Weights of a small transformer language model.
Size: width 704, 11 heads of 64, 122M parameters.
Architecture: LayerNorm before each block, learned positions, biases, tied embeddings, capped logits.
Training: a variant of Muon for these matrices, 1025M tokens, 3911 steps.
Each number is 128 + 24 x the weight over its row's rms, rounded and kept within 0 to 255. Layers, rows and columns count from 0. Numbers have three digits each. The size before them is the row's rms in percent of the matrix's.

# up: layer 13 MLP up, 2816x704, rms 0.0984, rows 279-313, columns 88-175
# down: layer 13 MLP down (transposed), 2816x704, rms 0.0372, rows 279-313, columns 88-175
up279 099:099111105175121137120113087129130139116126188107143116106116126143132129158134141096091132133075154134136126121146147133153124088126138115092112127129116104134193154144103123150141136117121108143117113126166127162097093102143143164090063068112137086122126140139121
down279 098:122115119107136106133134070168168096120124089113137185103126096158086108115100116137122139135159115129126139098104139132128114142182165104133121125120110152137121143130145094177111113193175116113161132103103115121083085095144160144118145145168113106129162090102117
up280 100:187112100127122147163112100165173125113099152161076161130132136134129170169121121130128150151115148143152110115106168130115169146126117160129130174150129132162162124105125121125154139131118063104085112142128139143121140135103123157151108104114115133153131181115120
down280 108:144121130132138140121118146127163110116172172170135131118163118110116108098089126102114118112101138158094128130163118165167129113086162132105137118153120147147118145142096119135132120116107173116133152176118146122126113122123105160112170135160136120104161114091145
up281 108:132100095092051098082124136131143139150150124151137111099113136082145094112104141156118170102180103119149097114122112144112130123117118127139128143146122099119108135086140132143099145153162069107128126107138154124134108125099143133115178168123140169152115198111134
down281 110:136058143084142156115126118102148114099124116080106159118191110125137164108105131164096141152111134128099103110182146141106102134102116127116105106137148108135149134085146097168133097150098133138108113143114144128143131073069132102120108109120115142148130119127173
up282 100:141123130126083123115173136153118102123125113086125134142142142121100088138079131134118139094131134106109088134148139094148162122091131126119112127123109163139153099126135136127117121161159112154097118143141108119140108173148131104164098138165137110135157143126134
down282 101:124145108161123142097099095129122142125126155084116086148158118160131139135090111153173141137172166141100121150105168116156122147112165175106133121102136089142117140094099120160159199121093124138141126112136113093133141101140136150104123119121064165100107139166125
up283 092:110107099123118111130152175126090119083124153125107097116105124130109118123104134119087152122108119128104139160136149121066130123136153157125139120130112128153120134119104166122141141141098124124137136100099126124166113149149136143138106135082156144113122130106152
down283 102:111076132112134090184110142162100113106169083140126137165099098146114098096140083090145147094144136113125136161164117124142109102152116098161109148130138123158182155167150126109087132121123151112110103132157144107111148154130133138138117106116084156123149109150089
up284 097:125116132152146118167162182148144124149170163115112114120139122146106111188089162131131123161118120161118144116151101165134167099130143138125103098148136145112123118135122169104123151140121142138103146134115112098149107174114127156136144102158132141131126152093143
down284 099:104137123139141135153159143119117141146147155131111117162114173119126164096086122117104143135112147127089140132133144172123145119139138106120109173138161136086116130155133107127122117134113112118140148144102123153122101098105121137163158127139101086119128118110142
up285 105:143184156120089147179141112175111087117121116113171114120120117153130102090138158121129168123155144107115149148134076090144171143106120147159121204133105142113136088159095120118105098119117116136134099141149135111107129091122136137123112172118104151098135134114106
down285 108:111157136093144125159108110107141097105132097123161139145091073123131114140126095130125103132113079121119149107152130078114179135109115159108122123120118145116122140107130129116159117082103114132149144157111117104094162140128114120124085085155167119138104123143137
up286 101:143087119127124181098108130169128141115096112157141133170100158144120092128143143140153099139115115075122108123155159111073097115126109133150124119183125112124196136120166149102128125151176178086136107124144135128076120162165105117147100109156110186142151137127150
down286 106:125116119132108090146157141086123140103104156135132125123113137170130126122126116087173112121084183109125180159136152155141114123180122111143115131160128113143165163147149133102109095137122203079101104116138128140120126128175119119090185099153093112129106082101119
up287 094:109139137110168132128163125138143116114111171137134123091135117102145099162149128163120121176165120107170120117134121178160143131139145090152133127150121100145128120145116096132100130073076152080095167152157116135133140122162133164116138091131130162122131122133152
down287 094:102155122105134165130159100090121129129148099148139138133135133141122114082137108159139122101115135158106168164142155087099125100101089148145115111133155127119141127117142105077128140119139117188128101122136144129091146113133128115108149128144152115126133138137124
up288 100:111120138161126096184107158162127155106140132133136109106120151123143167142112118171109148147117130143136161139129101096104081110073138114123147121124173183123141137138113120123125156168099119126156140210105146134115160142093149104126081136149144158183133131150163
down288 108:133140161154132131122121122143103182131134124115151159147106139126145148102087103121173113144135134104109142131139141137157144130185086099143171124156134094103134148110124146143131078084138166102089120090110116114125117122143130065085116152105101154113141147126071
up289 105:127117098119119145140157098164127141107141125136098154122140144147117154119132122119098146127136110165152145120120143146142117146134131160127100152122109106132115139114087101114092170147107112130153071147140111130154149073164121108110142098092096101126143147148143
down289 106:143096110126105123136160123152144112101133124118138166163157129126121113125107118117168124113145170105137110120093144123117171115105143120108086135119128132132127130170108129148177139159161140133133148148106152125133137095129164144162132137152123111148072124144097
up290 102:115103112101162159109107142142114107158101128152121122104148152120145103123174160113098101124131118141141075136096130130131149102126147104139138139183094140134115136154103128125137151123085131117101126144109107130169102134115127140138138149137140147130118144144101
down290 104:098148136132120111118200108074114117150117086165103118137135127159119105167139133106136123132101153110130179111124091141107144108086101110133191089091191134103107127183138155136108099139130153082152168126133133159104108108129167143125122125099146133094131107098124
up291 095:104119138153165178146148102106142138140131150090128155132100121130094146089143095160098128147161119155145123115107148105146127139144145155164143114133137123147168144130100134138143138091075162113148139098148107096138118159090120131113062107104084118117146132107121
down291 096:157137106104120154086115116101106102110125050078124182132141129158153141148119119156145134093116151144121147152149111153133173135152137128151104128141189167124141128136164148145132138142124103138106126118105113131109192106166151117126133152146118097118088111116138
up292 098:175142125149173089106142097131131113161174097138155134148122105148146148107107140184130098137151155132154125114140113168150141074124122136104128176140183137114101114112144153137097146114143114072138084128123129089153100156122133106134126166124070153108157178135136
down292 096:156113116139153095123159102074179156095089108101059153158128104111105131128118142110089124118119132146108114116129102114083131124140117141099097118104122166160115120113149126114141101115098136169087158130161130124132135108105117160131120155136101123165114121106134
up293 097:165140128126107101126174110114107097134087120129126158135142143138137132125133181116121088112142152142118122134091184121120141137105137119127143149146102129146114089147109138146158128141153104117102086094140123157131118141061157090152117157090149130095108058135084
down293 098:158136151135119108181123104129119147130142125128117114067151138106117166103107129157160104132124155105164140116159131133158151128147148140123136111151111110097142137153100131166130116140150056156094154115163131120130091125092126153118150113129134127132129105100097
up294 113:119142127118148112136093172131118123113080126107117130142120113130151117147135143140146102080155142092137129149089101101130147102096082195147135128098105141137093142153114126140108144137127097102130134131132139129138080104118119113130143096149132115083100161110147
down294 115:133139143128093104132164143128122099155129106153126121115162111138122132145128124128100143142163088168144144115116118109078128148110100115135125117156142127137113128113137155116138146119130103133128137129113125095174120138128134102133130123104122128130146131081095
up295 101:114136164124075117153122110184130132114100137171095143131141150101132113112147158146092109081132126162121120080109121148114142132115175138144119127081097126144174144120181122141138151118117137163146149108180079126133146091070172144118132109148105094122122135143108
down295 097:134114131123168146142112121111128133122137096159165114123146152153182121154150115134143136142171147123109154164161074096117148129131110144071129123126165112119126097115090139128152152125106125158141111155128146132111149126174186159158106136092162121131130122151139
up296 108:113103134088135136140141164140128122134121132143122159118078110126126138189131120121117118104118162126204117113127139105104129131106134139138132123064129137113162159143136120127129148134142120134127118151136108106124118132135153095121137134119166132108130110118073
down296 114:084129176101090182141188133145131088125141108138095121140127128141113108159121158162103110157102106147154143145134141124151113126161083116116112113123088152139137130126136125148110126122108150196131125107127093132163143114115148155108158136092160127134129139103195
up297 093:161111119097105079127115149096128113084177107121176127109169113134133127135145138097108141128176136099124105147138175133135128138132093118074135131137131132107124122123099137126115126178077114167106093131176156104133117111164129146138119120117161122114140092131129
down297 086:112140116170137150112167115146148134133109108131132159135098159139145114124158123168124120113105137114131135142111152164096160085171123133139141122135141133140152101110110167114180156108134109169121188125109093123101164141115131177110106118108107152094128146142113
up298 096:104084125107135119149144148145157189115131131116116141121112109142125096132160174118140121112139106072133103175126124112146133133099117134166141114116081125088141116110130134116108107174145124167132127097107104106137175120096154188134118149103122151089155099135118
down298 098:103093109158146116112101077127183117112138174153129134129122181111105118149137125111088086141149112130122104135154124119127126128123162134080126150104154124179119149091137116152129146126097146113120134172109065145131130128078124096159108101122112126133115105158120
up299 107:126144101132071137122146159154102145108112128090136094134129070130119120137110192086143142123134130130136111106170115159119096122108090164121099121154139114134108093069102151096148119086141109154137142139144164154116103142107156123160128128125117164160102173165107
down299 110:140121125114115143113147149151134124182135118150110129173186147116112151147133090160147096136119155163163108107113180154101119085132110108131147136154122136133140151174083132100134119091096169137135162119165165139127140106133123147127122137113142142134119160112116
up300 098:117107116087138084103133139136155124162080137107124143132113161107132143148131125152142121152131141131130106117135119119080124078144119104125163152112150114163146159150154179146117118165162101144134134148132127124086142108146098067121150118141143126159114117128169
down300 103:142176157093161177110136160202111126143155143140140146149104117131100131126108135163133159146113159100118160093121191183102147117123144106134101159173128148111190146093101167102120129106112174136132181119126157143164143143162115120116115140163142146116129124136104
up301 099:144127136148156094115139124126086142134125100108156100151108082140128131117100153126144133147132110132115125130127120147154154122114099116089164148128110154170147095088130132127133098095125118054110147134129149115160113149077142158147118157155126135139134149130105
down301 099:101104144124146114131093150117150117089143100123125110143129112127141091116170076143121111119144159136111138125144101167102099127130125142099152120150074099153154158159146104098170141140102143123123132142117079133116134131120111114111091132138138146131117131180089
up302 100:090121097105123107142111143153113147123119144119137117183161137158117130124154095152134138120075070138175125174121115079137097130108118165114111133102120105135127129138113144133105072178144145122157070115141094160074126122118119171141119129115135155117152114130052
down302 098:157120130173134125118150128036169191087141084107177135128113119105098137110135104156129095111120137142152097169151142120136160163126129119122129127140150137064143123139097107153108101089134093146168083168127121124167136140189145098162136101156122143138077121126115
up303 095:119132116119113124141118143114098179150164127142151094112102138104161118122177133145170120147146127136091156147144078124133143147171169130149139154110130123131127172121125110149135080123133095110150132110165100112184157105157101097137125107091148184086129137092137
down303 083:131144100097167136111114118090138118139163110139135144120163174137140161069106098159088133141150131161120126134143119161133113119177108190107139096125102155112137124103126115159158142120150114156139118125134112147155152103102085150108148158114121112097125093119104
up304 095:141155107134118136120120129135164136118153136117144148112119120131100153139181138121144133169104112098146107109158143115161111160151128144113142125145143140175180099112172102143136149129125109101141138125114132096135138134167072115130104111146182110147098112134133
down304 093:127119121137118119109127144153123117191137135100117154149150137152147121153118124088118135136134123135115134118103093119092135128184100123104097123137172132128097126101116135120165113119123175136062130170160105130124107131079140097137123135110122151085110175111155
up305 106:100194109128096151145094112168151143150130168092153136116137141084143139152128123113120147064111147104173116141133144094122117132125108123115168144106181114075154145118121141150072108105155127107153130114094113151108137136157141111074132127124112103144128119074133
down305 110:132156110125163135137102155108152128170112148159139101130148085123151122118096142131088124110138125164121124136116149123159115104112180097137179077104154122127154123097117089120110115107088118125140128120142093143155080143100134123079111088129131129135131130143160
up306 099:183119167110151121153140134138112163129117132106123114145120121136111135107128132122123159154099155131108085128156112105106085107099112144220138124134167099074109176130111142135154157119090134098110154167086145169136111082146125103107156174137145127151121164155143
down306 100:085178149065152151105138139093130109097136115128142113149142154114112137145178148158166161109127093119100159170135150091216136127108141114079141109143081110151150114140167144131080110150160151110174156061059118154113125148135135145135136119143112118121135137105132
up307 104:116162104124105127121142107104112111112124146116120115141122153146115050106161120103143165144120127152159113093128085100136150157080118122111080201121125122126109132105145155194132133111141128133125095092122137128126096139102120123124140107105147161162100081132130
down307 102:086109134154121095125106118123168132149122143140103103129152143111170138133108139122090129083115137113142105151157161125090178106168137108112102127108165148147149145144101108080156132133137133116147142102128148146095135146130132121122118108184159100132152121133136
up308 097:073128120132206139170112144106133126184128119139130120122092103125130099104159134090158087164114181116145125147113128155137071125109113100165080179129128160119089119104127111139122115114124103096110098129162136144108144136087102136129113139083106110126123189140111
down308 106:112168110089056091103142108108082129137131186115144122140142129130100118062098161131094130119152122097103130116165143120117125128178137141120132063099077139098159142117086111120128131160110141162103165115112119150084152124153167157084132084157072133150162108110149
up309 094:165128142155087105128112120142111089081110107111160156124118095090105108148101099117108132120168146127091126112120139129137163151104121099139133096140175137116115125159097140117175119150148112161111134119115124124117104144138146146120170172133163116158131126113145
down309 092:083143116141150156120134145135157135135146134106093149120122140142153115095138141129118085159121150145137118139125129131122098112152150107081138122108109132162154121160158129151102131122099141124159154164125133128099124077178129162186091098117110130088113158154125
up310 095:148150157133091117160148140102156103146124145112122133179110130139140155127160125132129157133148094139115105144154123135143158070143134139082140107137124165126140145148109174115140139125126167106141140139132124092129144083116115186143098142146138131142107113134119
down310 086:157101126113146083177092149121108131170123129143179127118116074136186155096113144162104126148138105158124124114161121121140111089151119135135159164111190124117115085112149133154091120109121113159130114103131104128155102119104138137129153098128137140091175127156138
up311 097:168114183154148161173161145116101153119120113110116093191133136119165157172170145116130154113099114135141119151106158162141150107124122116140100143102140152143146181130132165112113133135118120052125140113102139131163122122124140159120151109160154106119101187127096
down311 102:128152160144123125146130144149152109138112111111149107151106098099103110125144117137141104106108093156099134103122128141141103120077122131124109137123113152109142107093151168170129153159163130146173150099120107090166149134128129154122116181111139141154141143122125
up312 107:131149146058141176094134108149137130100152146146103180148122165149153138101061157137143177135114105163148130077099134120135118129093136115119112151114137119117132106130146123114144083114118102145096116145075129164138128132137109118142133124110077096094098110121147
down312 107:153077104163120109142111148148117129121156131119125155110138111114104125098100164120132123098142158164107150160158127139148110164119131139091101129112121144152164131120142107108128151102181167171099085088107145179118089151104125146128107119148099117155160173142171
up313 099:118099132130127122122115150115130154147112175139134128133130107065136138101126095153171130101143118129123132153081142162129132140123115101134098135090161140142148136204140097129071127115123115132151148132195151111097154155125148123128148145134131119087153139176119
down313 094:152142135117135129119194118109123123111148106157127093108125110145103133127080162119092158129117187113153134119125152120152128132111143127144104146109106129156130097107103112124074123149138146183124151124090113183100136132097124160170140117094114120147129120143159